config.yaml
num_hidden_layers: 16
hidden_size: 768
num_attention_heads: 6
num_key_value_heads: 3
head_dim: 128
intermediate_size: 1536
vocab_size: 16384
hidden_act: "swiglu"
norm: "rmsnorm"
norm_place: "pre"
norm_eps: 1e-05
positions: "rope"
rope_theta: 10000.0
rope_fraction: 1.0
qk_norm: true
attn_scale: 0.0884
bias: "none"
tie_word_embeddings: false
parallel_block: false
init: "normal"
init_std_qkv: 0.0211
init_std_o: 0.0
init_std_up: 0.0211
init_std_down: 0.0
optimizer: "soap_variant"
learning_rate: 0.00254
lr_mult_up: 0.823
beta1: 0.95
beta2: 0.99
lr_head: 0.0045
warmup_steps: 126
schedule: "wsd"
decay_fraction: 0.581
decay_shape: "linear"
final_lr_fraction: 0.0
batch_tokens: 131072
max_seq_len: 512
doc_mask: true
train_tokens: 780100000
max_steps: 5952
dataset: "wikipedia_en"
Each number is 128 + 24 x the weight over its row's rms, rounded and kept within 0 to 255. Layers, rows and columns count from 0. Numbers have three digits each. The size before them is the row's rms in percent of the matrix's.

# q: layer 5 attention query, 768x768, rms 0.103, rows 543-609,671-737, columns 512-575
# k: layer 5 attention key, 384x768, rms 0.102, rows 287-352, columns 512-575
q543 096:134118116108152128112105113194152060115174105089142108107092169127149110098138108115093109116123124137083131141101157098155094194160121148143147120112109115140121131127138136161139155170151141
q671 099:170127140125097123087126116142109114135150117114109120108120140136094188078099125101094136120109151113099151122140118133118123096141142149125130155123113112104142146105106140150105128133114150
k287 104:146113141192157102138128157115125110098132172135143141119141109112118139148176091180133129116160119163136138127140102157095147130102120105123161113159128152162098146136148143131139116129127146
q544 093:124132144123142156086119094142130119090134127165090113091094145118152155135131123133095075087167150076090135096115128161131118075087116120118136128132131132160142116135131093092120148147137091
q672 099:126142125142150170101149112131119121086119132135126121156098184159129073082131106148122184127117157098103159161125136110141103142134119151105111108133104105150132167089133101148122140142084136
k288 103:117130114111114093146135130072109161128123105108122117139124128146136158142123116121147116128140133118130063136160126150131164137070125126094091139100119103114151131114127109127148106084157082
q545 104:162157139105131118154120165107100134147138114140132144159127117125132133105110119154098111123172064162128136108164164103130132136132122137094073134124144121185106159113144126141128156112098084
q673 100:142174139162103190124154134116091124121098111114106140111128101110096161104112140132137146126139061136124128162113125163126105124112185143113177135133120126111095156132097092157145124090067123
k289 102:117116104181118109142100133116091115107122145101123114104171117139140137153153117085113130160155108126108151150160111141123078140134145110100134183095117162176154118160142135135114157131131156
q546 097:112115141114111132131137141145141135138143170098149159125123117151154165135143117121091149122118146084098122134181117077111126115154126128145135113152112158152125109153101136132119124144127146
q674 099:124193141160114138146137121147116143117131117142142092131173134106125127172114140123114152149102090089177157119133126143144123132123144099131138168135140084125142189136166112083086149132111133
k290 105:100107088144121114070159113077099105163120098136091100151133113137155094123145154115145114105111144155112126138143165157111122090130131124097146123129125119127147133071120099147126123118123106
q547 094:127128130130150117112107105101132137142129121142137123092159160071148184119128151102146104097118133101158142108167127152167158141104110141141148132112136157127147073110124102175144082113097142
q675 105:144115116133104166110095118089110175110111142125114097144127141137131139129157088153165144104114142105126079095114094119144148065131175079111099158113132135114114140100121134107179147093118098
k291 103:122093146128097168100127129142159135151112114134152162138134135139124105145086122159105121127107114128110136101120072092159171100157126177142163129141106124167148096130156148114115144146123115
q548 097:135155089155150133123165112112083109093114158099131114080110136165104128072148118151157064094136155083123120156122138147096126109103116126114186115131112161118129128134118153145138130154091088
q676 100:100152117178109118145116151136141122097160147122140102132106166112130101094112121065106089093122145141125169103144141142148105140106163119156119181128151106097175141114166108135094171150122172
k292 101:130131125134140147192159143152136233113148129108134105144110122120159117099141120106146090142087165106133135135082138123149141104136141134163123108114147134133132105095139116144128165140108131
q549 091:112145130125109100130154156130157141122137142130156115151117134123118150137154149124074160126119150129147099188091072099096087109104156129105144158146139111135108111152080114129125094125162100
q677 103:101172138118083108134141132123117144119130144121070130128111131118141114157127156095149131156127124143125117118148132123098132115131135160143151088104111117158096118173114090146123092114082132
k293 098:127118102099085157161124127126124077101102119100143120158134093153141114139133148060139137099140145140153175145075133073138089124112136121175149149125158126105126142083116142158105114101142143
q550 094:132158109148153131132142153109138113088128099149150132137096117088119054174082119132120093143123124138119136139132141102181119115124094126137098165111096128105096167106152137149132115096122143
q678 105:090087169133132124097106162124123166110128137162120140121181135140143146171131174147132129120169154127163114144080120136134081133106111129109140138139125110138098134120085107127118137153169145
k294 101:143113103114138103151151110172145148143195136093098115137086164137160112151137109141127212152102116133114138180145108144100185114158071116122107161131117116161102097134132075123146113121126142
q551 096:152166151146133137153126082146124141113103125124175139137159102154145130098144130113132153119138101153139119146098077106128161145113138152161141123128154138151119104102105162143119111155115145
q679 104:123125108077132152102084141120117135159134121131127155142114141138184119127106092127123158145110135114113096130109121124135147110107108139147120147103123155124143105097137103108134130169141108
k295 105:134069103106148098166141121125142145116141168114165163156108078143117113118136129098114147145088116155135159124085155145132159103124137140095089106111133098108160108140128140165090121116128077
q552 098:137102127062107117122132131124132129105136134096115133109149121159149125149141134119110128132120076184164104130117126124160151166070123150121106136111100122160117127135145148101090126140137102
q680 109:150134145122128097214151134142163054138104122114153174162114144202154152090155135126140083164093122122144162119124131126152105170135066142119128163138143123097131175126135102114124131117134120
k296 105:155146181149054160109128099137116135109100130145127131107090149089135115128148147167127098110153099171161170139069161147116096061187129123128087122119128096145094163135104155101123182110149126
q553 097:156129108148112132132166131130126130125147138128139118090118115104054169107125154125153148131102129151106126128098132132121120122104117099109172144127087118146105139105133160158160118105106141
q681 105:100105109153130119111078102156145081108115128134122105134117104103099135132140143157114102106120093105116154096125128131134092116125119137112097159133147093101136122113149170136133105105117139
k297 101:097152161104136140081144157100128139113111135119130132120111123097161123126147080151126179110107144099129051115109137163132079165086133140128101179139046133173129155131110116120136117117124139
q554 091:120134145118154092120091098117105108114052086095129133121164130098126109105187148123159120145132164124143134132148104142128141142116123128162140109143149096123116105139147112135146130147122120
q682 101:132143182134155157130145136146107099118087101124151150105094078120105134121162128190126119140127111142057147103178150154091121138128135129112126167131113084109132183126086106119117141143106110
k298 102:142123152121143138095133183184122168100092136088140142152140115135140151122171169121131130133190119045147110124141147148098106116111140127136135125157127138130102113068151108138109156150133138
q555 096:082131146134103149177134159111128117118130165120095142130161132135167133161163123148174066119075114149126105088100092140116128135136131112109125160083120135132149149110128122113143144099118138
q683 100:136116133181132078118131143101114137117141153127129133170146109133146136104184169153105092121135118162144129122091095153116137079129138096109153121147135168144089106151164157104101148085108111
k299 100:083139125165141168126084164132124116147125118114128104167130095113119103088092112093072126100100108134119122154121166119132115112140102118096134125090156166152154168125163140130160106173157113
q556 098:142156150132098135109122111117165072117159144128081126159099129143095139089126120086114115137101173107119117135100115129089089133171150137133110167110071156165151101126146114146199107148120154
q684 102:169107145158159121114171166148126172163094160143151118149087142145104129148102155114107098109113193090131129121102115155181136155124148116164123150143135123137154102157137084085136142141125132
k300 103:100150121159117128136133151144139115133117146118104171108116160132162136129162120149129135143171135156139105130121146124136141093120119103151130146132137112110159112149150119082087137141129089
q557 093:137130128136118162178112150189127127119121175157093143135113107157089098140121149087138140146127150097126100109123158119169129121139111124139147109119172148120103113117125124102139113125100140
q685 106:149103094162095154128137129130175124087128158150111113137077113118104111137114112159089158170151084111150125148088131145111137106117132144141143089099108180123104085091105114144103128137109127
k301 098:137134102114114121076133110177129129142148078197143090159090125053112142125126100141130120120110169139158137133130113138116132173144074132099150114104121096123142144161112151127100177148154103
q558 101:094145182114126152114121125153110102130126127138129150172151092144154168111132140119136129086117133144120134147104144126121105090107132160150131105133107138117137104168174132105108114127118130
q686 105:105135128075112152100123160097156155174110107122155136115090113138145136144114157152122102126138142136125108138162110133121163126123119103093150141126139198139132147120147108127106127136146203
k302 102:117117129142131126141114100129142100127092120106117121122128137129158200121143134119151138120135107151154126118120119134133104086076146117163123145167163078112128156142126121097098104183112150
q559 093:142118090097101101132130096135105125098190144107162141087117189112182095117128119145134129114121123183138156143095132152114140144121133125126114082132142128156162109134069156117138096094073132
q687 108:138142140123124134094111089163115133107102143178116116131171116101122121114141141107084115144146123117083113117121085131109137103135163133165125133076181180088112144093086094101108145137133115
k303 105:104105114164177149064125159148138105086179099146086126113145118179129149172115153073170111131141100106111151117168137151126131129121108147140130147131138089130135148126127142087127149141152139
q560 093:128127114196124101117113175143131118188154123139080089126106134129117084137129125154137150181127127124141127118173084147188114120119135145132123116126152094139112117180125174146129111121124128
q688 106:147128156131129122173099110179109114159144123160140148096144101145125127099121124130155150117129095121153123155129113118126113177089145112140128134123154165123114084145107094124142142127111100
k304 102:135169106165143113125078121131128134110112143124160163119122153158111099112093117139084128165107145113122121132141119172115164186107114142145107143144091133132150114126119082128139100164114113
q561 095:177103138115089138126148120114125120128150126116103139112119101113099110122090144137123129164132135099143162113141135118153164174140118115092099113127162101145121105184112152132127161125140139
q689 104:088153065177145128155115115091163097091134113180119136144137124105096101175120128145145157106143157113135124129108128112151114126160135113118107145087090099121100086118121128123089105088153155
k305 099:131145099105158147118100154143162120125155161097099142095095114117125078105144130130145128104102123112149138106101108137132126126097118176135145140173071111144161174151119157116163126087157167
q562 097:148123132148169138117129161098109131123139152100167135124140149153134157093113126111085135129133160142140152190139143144118129124138123102111125148119152131138151130147129131137173140157145137
q690 109:153125184118098129087121131137129137119087137088170119108105096168142139143126145133140115130114153141097104135125123132115121131073120157154158140112142122135168092102161111127123109158111115
k306 098:114109125125142129122152123165100157137154153139151095115124075126150122106128085096119152096167120184112156123113147137103175176129124159108112144138143125123142141117086136155087136138152142
q563 105:124115089188178120148104130110121101148095158141076109109101084129141137115145122135123136141135193097121157118090139117153111067144150134147130094150110107135117156139123145144154131080126130
q691 106:116096099126133132139165078136084135118162131142153140146163103087170152125118121140119109133145125118175131153122113133153176141136124112083102117159114127109114089122167116117117153120167128
k307 103:096118129112152105109144106139109138150107189122104186115112107164117100173125150128111156146112119153124091083138094139151180140123114098112121144109170087164138167099184067083135112147154109
q564 099:126132109156140138121112144141076131132122109175155159108125146132124068126152129137127089134129133092143166124206138163120105084159138132143139140070127162145123107160130140097120121120134114
q692 100:117110115124135136105137120106134087143122142139135146104102117135158172142129125148112105120145153121145141133154132133125107149110179121133126089170143087106199099131170174158158128099132143
k308 098:155129149156131152206119190130137134101145102112127080141111108159148119111083075120136155126169129156081115093127132115150145121117156097163178122148138126122160083162143128144135146153148109
q565 093:109120114103142101125135114148163109130105114077111082111168154133102116120115115141142099127114111105171124109153054142173169146165118113128134141133131156138132098103114145101119144196156131
q693 104:171151152175121108105120132084068158140162132143149126136114111174104168110145104136093079123114136109113133150154130102136140136123072069124120138109136147114083099165112134120127137088109127
k309 098:102124134095143181123093140120109115079097105088156157128122147127121130113091139134162103157124153094116139130118118103117171088155152145088132088144076137168164156136137110135125121078138148
q566 090:150132182123152157132109145132109133137129160144102151144103129112100128148101190152101130164144160146088100141167148149117153136094140110114100115112091161138150177170153102155104167114145098
q694 105:146178130134179134131175123060130139142076104136126150174118129126125063146126154142140165097122150088133145136120123139127159122112119118186121120143133158112101096147110098069166101143121120
k310 097:122154198110115116129049128150125120133083098177159110141136120161157118120112115139133094124129118104139111163126157128178129154133139144120128133155171083128128112169113123094095130128149149
q567 096:119089121093157119154099094104141114134143112111117087143129123135137114146100116087148111142121138114105099124134124102112172115122093128081165159129125112119094118126139077130166190134129133
q695 099:155113143116131095158086081156062119115163174121126122143140127169121136154127132145118125131161154120116132123091112120130115132103099136116154140158146156127135118120130171130113156139128126
k311 098:147152118113128161129140171130168167099141091138130083058155142116127130117143111135124147086106101151162107134123065147136117157107114143107136100128135132126143153118143101118153147131152108
q568 104:139162103147088152152133099129146133126107150154116141136151124114126131135142160157135156146118105116152123106117107130123163123146138142103128133097118150119073165156111133154122114120138107
q696 102:140129092148132152113147158113133128127105149137090089145121123128119138101140108113148149148124113164104141160161108105108116072160140065158114158111114130170100162142161092110093130136117145
k312 096:110164183164151115172141167145126111138142117137138122095157097116118152113147133153121153153123156090112143105107149163149167132177123130161144089120084123163100100195138145145131135083151119
q569 099:167108136155156105120131142123124150150139109115155121102145122126144131178134142159128134151191069112150136097119120126117137154124114147106127125160101169148114107118132189195119158130109097
q697 101:142144126120132072157148145177109077126140106139117136141092081114080160154104145122093128155145160105107098152174129152131143146125121135165091158121097140111165139169155151166053158140145120
k313 098:148164141122107129122110160167146144148108121120109122097097141118109131147083135137141140103108107178147161143114089123118128179104122119096136157141091163142140100125130115127113153173160134
q570 095:136145093120138140108123122097139148128134157160121116135062118083119149174103135129130129099138121113114105154080124113124161106126120143146139163126152139123133111167122089142127073169115132
q698 105:134142094105082152129099135167134120115092165122125109099101138122088169163172153132115114122116142103138135144136135104137174109082083113134154124113145163094135127120139158140132082104150124
k314 101:157146123068149128107123165137129123138171143174124155133157143121133083090115111132138118180138092147108099099100122131172134149150131127117130139168122104165146085089129109112149185148129146
q571 092:147118123168146151115093122095077089122089111112119148134122127157173159078136087075121124161146141151113111124172107096063145120123105123141127153149146138134148130111097121138109117126118135
q699 102:136135137139156113127123137140170125077141138097071095145078142129125102123134108140157131124136116115101098108127121152147103167136128128145162148149116145133103064146151136096138160104077103
k315 094:144116098153087124072115128121148162130109130135136129124110135093114098146129114153132128087118131143137109148112143127127167158133118105137145096115106138136160146173103111156075146145142044
q572 098:123089105151172139167155121162125147087139145114137123123096116140162099110148124115115157140114105128127144082172095119122144092105150128114148114100122118105163098145127076139121091111112145
q700 108:120143108152118109127123137124133138136112112146138137122168138128139120185110101147133095096152110126117082136129121070120124109116149154101116137103109091148117143127150152137106143140132133
k316 107:155117113118127122141135086185145118102072076136118126152136122127127139107154145113152091100147114139133127129128104105167132145104131141142125130123131135142119167090143096147132094125083185
q573 096:131124138117168121080161103136234142104135159106130140130149125141129139109114142159132105165161102154145175079112124124114156104107121109153122068160093112129136098140181119090165114113092163
q701 110:136139145136125131080104137149156099132179111096170140107117179115134140114098152114111138149111158144086133115089068164140091149072133106141136152140182116164134121104148097103148136161138108
k317 104:140118117146157099133128140123121106145080111163113085133124127132143130070133126143136136114113073164102151130130129136107111155157107137134147114128084121133154052106116142125101171141191134
q574 097:150106102129126097101110144129159115064114099156119181127141133179084136109111177094118113139139155143140116104142184113151165185126104126142077121079145082138154120123077131172146106096150122
q702 108:137176138112132089105125141124152119151127139034174147092133141108143130097092132126130150177140140152115132110154165089084140117170152108144129126119134108119116147126148104123117149154166127
k318 099:154139160154102143108074118104123169116134152136141130133105103113127098143142110089114147098106132099083129150147113131106117124154137124113124127137112117157141112120140122132130185141125122
q575 093:168118136137120098097149126122161134122119088139113149126149112110128128115098185119148148163102127117130087079090110112097140163130123146168147162087146123173131153127124169114161123124144124
q703 105:130159130120134127183131097098122141172104175171098148119111121121083107141110119163098170111135130164130156118099134169118148127193145100161121150122134141108127102106139101137146048122103125
k319 100:083084147124085146124143080096136094139105139114126143084129119161096136138112177129085105108098136149139120132118131120119103096160112116108118152133140139079074146146110113128128175140085134
q576 075:119159133148147121117105165112162139106133078166131113142132121141137115139145057157136126157144167136126107139148142121109118124122124175124123145143151167136097148127129150145140100166159115
q704 093:112163109126117161103121168118134124120116137122108113109137151196139108078126162132081101105102119108104082165122153138127193094157110122144118119144152150097123146171101167140161126132084178
k320 087:122109144134124146166128095161097114134170172125139148110127097131116119113093104128159125054127143160085148109159112141137127144142126123088129117143134100091157155145135108153143167106123151
q577 076:104121101126111023132123120123138145146175174136142155107101133162131114086127158111144146093116099129149105149149109127081139158152141101151086102093128141080117101138175111139121109146090156
q705 089:113163138129166140148153111158100138127101159162130129102115123150135128197121134133167103107108139136161163074107112116148121103126115127115141095131111153100126161129163123122154149131139136
k321 091:167127132127119148095139108133131112167146111149159180098127128120100143105133152188101127164152129124142091146100144119115125096091118095148105128101123113151124116121112104140102128144096129
q578 093:120120094112134143124079091122124087099198149151110129097128177123118123083122134110142101119135112132109088096124157125116172127067146122112111148133117123127117072127124108147125163135118130
q706 105:177158119128118120169124119150140111133113134155103102119103113138085111158113108178124146148140125059122111155154097111120058134106106140178143173142133104116127171131165092152134162129146151
k322 090:111107121118125119131166131134163133116152158129143111108126121166140169137124117110159131088112127118109174137111122145130150123121125111140179105143134123149130119127105126092132128148151148
q579 077:086134142110136141145136115135160113143137122104171120102123157119088145139175156126126132082162132148118144130121099147157192106118128135119114121125161121103135097101125098123109156129141114
q707 100:122132124124151152134117117192136141124119152101106116162153124141121118131149123128154089117154134108144169134135099136131118133129122111162115115115106172153094127134143131074153158139151136
k323 089:142117116138123097143129139133118122129173120136141121169111115083120115136143143133106127098119151110126088135099109122111162126145113138144116135134118161152101161130133117131136090134091119
q580 088:083129131130170157173100109117110133063189157122148103138150127125098125136137109147107152134142102133112129161128119173134141131178089109133167114119114106120152135110090143174126151127108128
q708 097:110121126154095106130108104086109130092152126124133132115152134143166125127136141115117097124147113127112173176101158121132116171158128121123105148122117134137128172116097116090130113085079145
k324 086:145121146139094147118155090159099100154107132117132148179101100111096091150119100118131142152131119068160130100145089120146131173107146129089123143153098106144111115146109155129124107111126121
q581 091:138111120097157121123192139161071112164099092114137077108110104117084138152121122110133121069125129166108179166154153137147124157149127120172118127144133126098130116108127123155101139155106118
q709 097:139158110115166105162135134143131104133132161153109123089107092154124118137140119138162111113125172173127089145153112112136116135137140097110145137093111128173132111147078139145106132132141115
k325 089:160136133056148148175100119117123153129090051115102124152125133119154189095139133119135093130161119118133118132090160156097131132086098193118112090122103094138132113134095127130116105126144149
q582 081:117102093111149164213093145108121142139122124111129123123129139095127108159157095117113181140132120078119140116117067131113159110149133156132136136119153126131195150160111138156116065095127158
q710 095:131139144127154119104124154088121149123102116106113136122156163158121107181137142155134149085108137113127156091144125107092119093130095125155150126137148142083119133134148114129099146115125157
k326 091:166100136116132101100128168112106148127132176133114152145149103133134101110113116118138105135101128070115133128121084095124140119087130139145113145169162132153099126143164150158156168129083111
q583 082:137118123113108162092120095107129129129075142140127076134162108086158124131145078104110083083130108147167122153123139145130101105110142130111147161117115138178169067172106123139129147153124098
q711 104:090160139111155116165173173128149135120159099154115122145119125113151107086172117107099141154158124133120132131157185173138148149167139113131129132103135106178131120132092137207133091146089101
k327 091:143097115103098127124061143097142131131141170086162131119135119151145110143130113123172168117125134135096104076162131111140190146155125148108089128093107131159131143099127128075142105069141126
q584 084:109126107112144130142134114150155169112164151117128126122111105136138161133162138130104102131115104134148129142129104142111112177137157156142164117108116118074107105155111115083116122072079112
q712 093:064144109126134135130118124106074149114127142062166126157160157132154126132117126126134151122101126145125143128094056112062153112104131153132140114113112122140094128118139175134158152159129126
k328 091:086143126157105131096087107115120143105103128110139167164116143099097103113129113111139139131163161144099131131171135147112083155116102113082135111083089095153100132118128076140107097144154118
q585 092:122138116155124157103135083123083158120087115131157096118116132149142148142165111124119139116144104067168133110082120116182117122128138148131117085113173097152109145108156140128143131132117119
q713 103:091078109142146113120142109125083103140120123196096167123120097151073130139157156104100129128127143060152135124117139100097130118133159124127138132149162095141150136132095120164137127115147163
k329 101:099130132138148176138135121101175111138120134113146137077092138130133108105105125116141182155115125176120130129142137080141104096124122129167112131093125094124174081123157142131120121140124140
q586 082:164142188100119120149109142129132122119106176139167151163166151155112159098122128129136103113129151148095095103101112112137152144105127150117088114131141112155156154112150133105111177106135108
q714 099:150113153078153148129100126135154174101144162099124142114129102104101133106109119090185109119117170151156099108098141102128158150096151063159093123117160130113142165126148068144108143131122110
k330 096:052142098133068118116111115122181107161150117115140118106160117140146099147128138112118142143112153145106152141137126156136157111112112118155134118127143168131089112122129170116126062112158123
q587 082:104132096116093130148097134145127163167154155107116126146088133139110117133154136116157123110118143096110115088122153167137118162145108151069170149131168139127169151126123089129110123152091107
q715 089:124154143133093121145122145155158103152109168140105154136156114135121158154123106091122177126126143096132135184130107149079102073109123149103135133147136151146165112140104102076144145088065154
k331 086:136109105116111091176113125100157119148135140126112124102103104144092160125165087174166129133112094144132067160114089089146131130089092152151089166135127136054138107079122138109160125129140111
q588 091:100142112102137139109097102129151129111116162121130137110065142108132137107110109122132141115104104124165091161129136098126084118121139092103149094123131117125139147094141168164147125106198156
q716 099:125104105138129136121117131116159126119121155071106127153112117143114133098139121129106122112145122147145140164150126105130120113110104134128117142136157133144131095151118089109134123085125115
k332 093:118090137122134089173155112141152125125137107168110157097126113133156113148123132108080119125133211097120126105140119154192142143132148153124130139112136100097134115133119107156145156122115098
q589 083:098165104108106127125137141125115124163110120108154090124107119120138108137142124133096100165099089072128141104110132104138132130131134095152136126075116157108116105063109142171137120162165102
q717 094:164133079167183128149138148105169106133144110110137117141111121148110143141159101170121118107111144143129138101127101105116134101147113149099155096130172138135141149139090145128106133129107143
k333 084:099135140168113142191100173120118110120109122159147129151191152141128134134129135128149095136141111141143096132143102159135136154129099093163154123127129127140114162149131179124167119131106078
q590 090:093154093152154134112158104126153112107132086139080150110128114117155090130144132144116125149139160107133114109116091172109114167110169106116134099148129149129124107140144109115166170125128177
q718 101:151168118124133101098161108128113108170170129133109148091116177112161120127116141119155127112129136116147090168126109158112152180171116133116130136165158103122128170121129148141117101109126134
k334 099:125153107141124111157103131147108091161142119107114113139125088125083111136091123132126154125127099150083109135141135143126149161115162104095133099055131100121129102113113104112143149101136128
q591 092:102148116068113148171136146150164111105120117146160132178123137169112132135127152126135112150109133101132135130089112149198124098103120153145112100147145118166102165146093136158112128084110132
q719 099:171060090136115180109059124124108131107152101113118125139136170109101125166116125131118149161119126127119163092121148139104104148123101120178124125079142154134104097162112140110139090112135123
k335 099:139168082164113058133101187156156134144109127145128106118132174082132116129179149132049092073136097164116089143143131173130100127125146150182057139106097114105147069127162126095127092126101116
q592 093:139097154085071112114147115128108135125148125135136180128121115117146111108174111138155122082162194148137098108113150065132122158138095134138160101101112124105128144192127131111120134093143120
q720 099:162129113114121135167102121126155085143143082151156159099156154104171147130099154091132138159131170134119151158159165092148144077117110170143130142147127119139140175154102147143078144130125139
k336 098:137095094121138082116115177144097143123132107105144132135125176106135183147112161118113095121094121143121131143133130129112095082161199123079100129104146165166122115101158150109151128142169162
q593 101:161120154093124165124103151138112163111114120131119132139127141127156139121111108119168123106106140132125114128068148101134137132144147151161136124138136132145154123127155125137062153080139104
q721 098:125109148078127145154107168134157153113186140116083107157182118103170179128122120116167186142121116160104121119084129119113120091138134149151083092139135195107088125100106092101134111110112074
k337 100:106148096117132123153149125128114146193125146078100138123150110137058132134152112145093141182112127110168142131124137063117095106158145132103115135132104150142090098127108132121154117102170100
q594 094:171112154112122060142120152122154147102133136127113094160153138088143115140139113158094161137125185072138097156119155115135086140136121120137126147125121154142109155106085140098130109179145138
q722 106:149125134112072112164146127135123140125111122087125113147117141122110142114156150127153179137148094129132124101114101154084095118119154099040153131132111058129132112128094168167091160108119148
k338 100:164183110123094145143138124108114107140083159137130103157089159147110134144137143160134123123144136118109115120170114140106148114092106088160123124105170150091127151188092144120100130116153076
q595 104:149080121113113140113093132155081096125142132105106141098096106140117107117151122157167120145139146134139087162105141070129119123126092118122097124115136120133106122164145112091147130152128133
q723 103:104146145111121175091130109123080165132126108147097139155125150153131136124140127126146115114084134118127120083080114118135143127159118071167146118172139150158135085140152135129116155106106147
k339 094:165104164066158152092157130119119124110160130135102115101132090136163162120129101101175151145096131102164111081141142151100154158120113101150136120131108123100123106127108133184119122158099141
q596 095:128108118158163138174154124143124162155131160149134121147126070126116139111154100141140155143141099173126152145141122143145167097127099138097118118123113103089130118174116142108131081104122153
q724 101:140135125113168149122095180092140160067087099074115149112133103128112153119110131133079151134131117121088136130171137094121142122078144146144130094155159101165095174141066148131133113089086166
k340 096:117110156116138117110131125186090130138155170070078117121141132121173116127117100114086148103095142114105117098142101169130144049116105134102144124127132111124095135124123137089127152137117130
q597 096:124131145119130105144151142138156152140130179152125092170098113144131128109104101132100168140124107147098124173124178105109111144089105123136112133192178110110150113126139092103110113139115098
q725 101:145127122106163094116126131135135103115171163106111142149133107148100126124098149153137094093122132148126154100108128102126145114117123115155130140118143169098180133151154147152153118152102114
k341 100:151130094116113153135110138118142099105154126142143131086119174141079131176118146080145152192144145129107130128148113122139087169132105155109106116100140080129108120158111111140156108093123136
q598 088:129129113071160098159175151098120137104139111136084116119128130096108136162117144157138125123131109155135111160108156097118124157133139107078074129147141109163103123114129168186144154122106090
q726 093:147110094138148127128145132149124147143119125115126144064090165117143159146111158147099102134119134092155140125123138151112132134127139138106109168121126092134142110125123125157141133102164091
k342 089:096101149140124128102108160151123162143075147167133133139115148165117146169153150106092072146117149161123103130142140111108147149099115141102170128117147106091143112137154113094124121114119185
q599 100:124122143103115148104162168121147102114130135131158140126103108126093162136121145163151116158126111131155137061183133115146103103127108089124130100109136092145122128166112099114141110122150115
q727 098:139117111122138098104113145115112151132149097184148185098138108098094117149140113114152134131131069146103144130150111173163146137109156144148190170122121149128115115103115104163158116121161120
k343 102:134111148106198147092090148129121158097146093117148091116139121153186112187106122109156189118138137086130106118138127145153140135086151163144165127144189105137141101134111111116137132157139149
q600 097:112126120101108105126139125168099104171103121097084131109127129131159127101135106083170160110121093141074126114132156099106155138103180102119161149100161102138108122163145141088102101136130160
q728 098:133123124132156136106125139129123137133149138058150079120113130102155111115136136102127117118143091125154137113138157106142168151137157128102114170110142118119159095113150166107076171137136129
k344 096:094124179097099125144134138102127109104136112097107139114129103077140140102112089127107117110136128111114133128124130138117170142092103123106125150107141095159175108162107150127123119105145122
q601 093:124127176085162149222117109127144128121213111149160082149084102150107147130137132089128159141064094154123146079111108090110171120151183100132094099121127138126107136105134131155110128117177173
q729 101:135129122157099156168101142099135135157105167107117150116133128109155132134116116124121134168106186131077104156117139139081124139106130136098145146129126112093121157150123167161142098101133137
k345 101:167086085131132130096128143115125091137140120150115151140129141117102114116103136099138124132116114145124168137139142125117132149124130123113113142115117173129120082172104100120113137086174122
q602 095:116124141145102095086137136109135101117062128116122143124126086100114150145107063098116138150174117109111099153119157126075147141074112128128112120131161097134139111110137096137145151106128097
q730 107:074072099122144157087140181099173124102115160128163149140126082096132105103100101146077131152110147096095114133094118155122139127129147137147123145159124106172138139099125138115136137151154132
k346 100:113132111160114163151126117161111152119166106120124123115131149154141126103117137114147095137131135169123125124152132159136139130067145140114114106118135134157142145154122160104115120142114083
q603 119:120129127102121107116100119132071110113158110096164102177093116166128174125161108163128122154119133162128101150138134112130116124161133120108128106147137126140123121145113176147110157155129118
q731 117:115119119133113125118098139115132123074112166090135079106130112120111133120135197142116101099097141115157081081142181140086133149105120154154176135116140129106150103103080185114128138132135117
k347 099:149160156146141137161127116136122121158114143165150077067082140139130136091131133130160138092153098114130095115121155136098131122184159085119095087114112144159141093139152167096156122118135129
q604 100:120111129089100118192108124113101066083153089136124141113140122102158127131129070116102124137158104106157126133109138106130144114159125152127142156093139097147189144107166107145147146111100122
q732 106:138142140117114132142106119111115100146109144130147120137155149080152123123129115130120116194133161125122128120165148139125127097115143101124139123180135110065124170121102139147151152165149127
k348 098:127093158131117132125088165098108119123186118134120137149096136083180138109149146118093120124115154174088150116140113102168137114137123174140120129129106121153107090128123135106102133127182115
q605 094:147130168158101139107072178125124123122135156107133134142151142146138125042158105139090130158179129126129106151123088127103152162126099104114104147080096162135176152115097141120138124141071155
q733 100:150137104122142124133117140112090157133091123143154135095135111138118143092161171116114170157142167140175143119171158100112104150158159089181135143119095145097147123163107125115106140124138123
k349 098:130187155117154130131138134110160090122179111149104120162138158112131134131135077110104135110095165153109130072121141135157102121145128091187126131141152153077104155126128107108127101126125082
q606 099:126126147103114128125101128135104108122134114071140121140115104123101111118150098092092102139122172122136109121139116155145129132102158123116128124118124127123151139179115148125129104136148118
q734 108:134134164101171104067102120119107135109116149085125143121069106076136129128125089118148103108093148118107140158117123103157088095151100146148109137123116138093119132116155103116098125140141101
k350 105:123128120119162149123150071132104157133138131107126128113060123116114118160136154115118116183144151113168158144119149154127141158170146120082112116157169112131142181181106151142146118134129133
q607 106:147110129176104181145114164117145159139110083124114113108095165134087105129180147141141146112185112150086136125138141142121090130157108151169134110140119151198145077142141091124104093101125085
q735 105:126121127173112180141134143154135161131111143153093144142136157146131103151115124119143103181151156141096141101105103125136107131189120147135056110121130062123143137118193139113121138135117158
k351 102:156144164123121099113139118149125166120116123176114121104097144129179102087124143101098126139112090098116160119120164115090139087129154128132134174145144094112140150101181094119116157071117116
q608 097:135110107151159128151188116110103092143086139181131060119109114136116086119103137119123140133141112126156112142098147168116134118101137136126127154159106097182106131112148120115183140149140122
q736 100:119168095122115098121087158145111134145125158151135110100127157154116118190136121135102117120111130175130145104155144136125110098131106126096132103093160125102093150126131105093149109084140104
k352 097:085129105147115126147163121144134149162145118133141091147128162173170104141113144076147136115126135128090146139134115125113141067115146099135100147136122128154118146141086139185140151121088150
q609 095:083100151165142170156083084176165128107084140145138135139140119153133105094104108183155108123110092148132125175146146126136178158132072153119119088134160130123160134153123143165106143133142168
q737 098:062119115124138151147132142133102127167062151173153122164138119108070086140144074129152104147112127160081145124094093147120162122134130129131130154120118113119150128091117104085090116097128121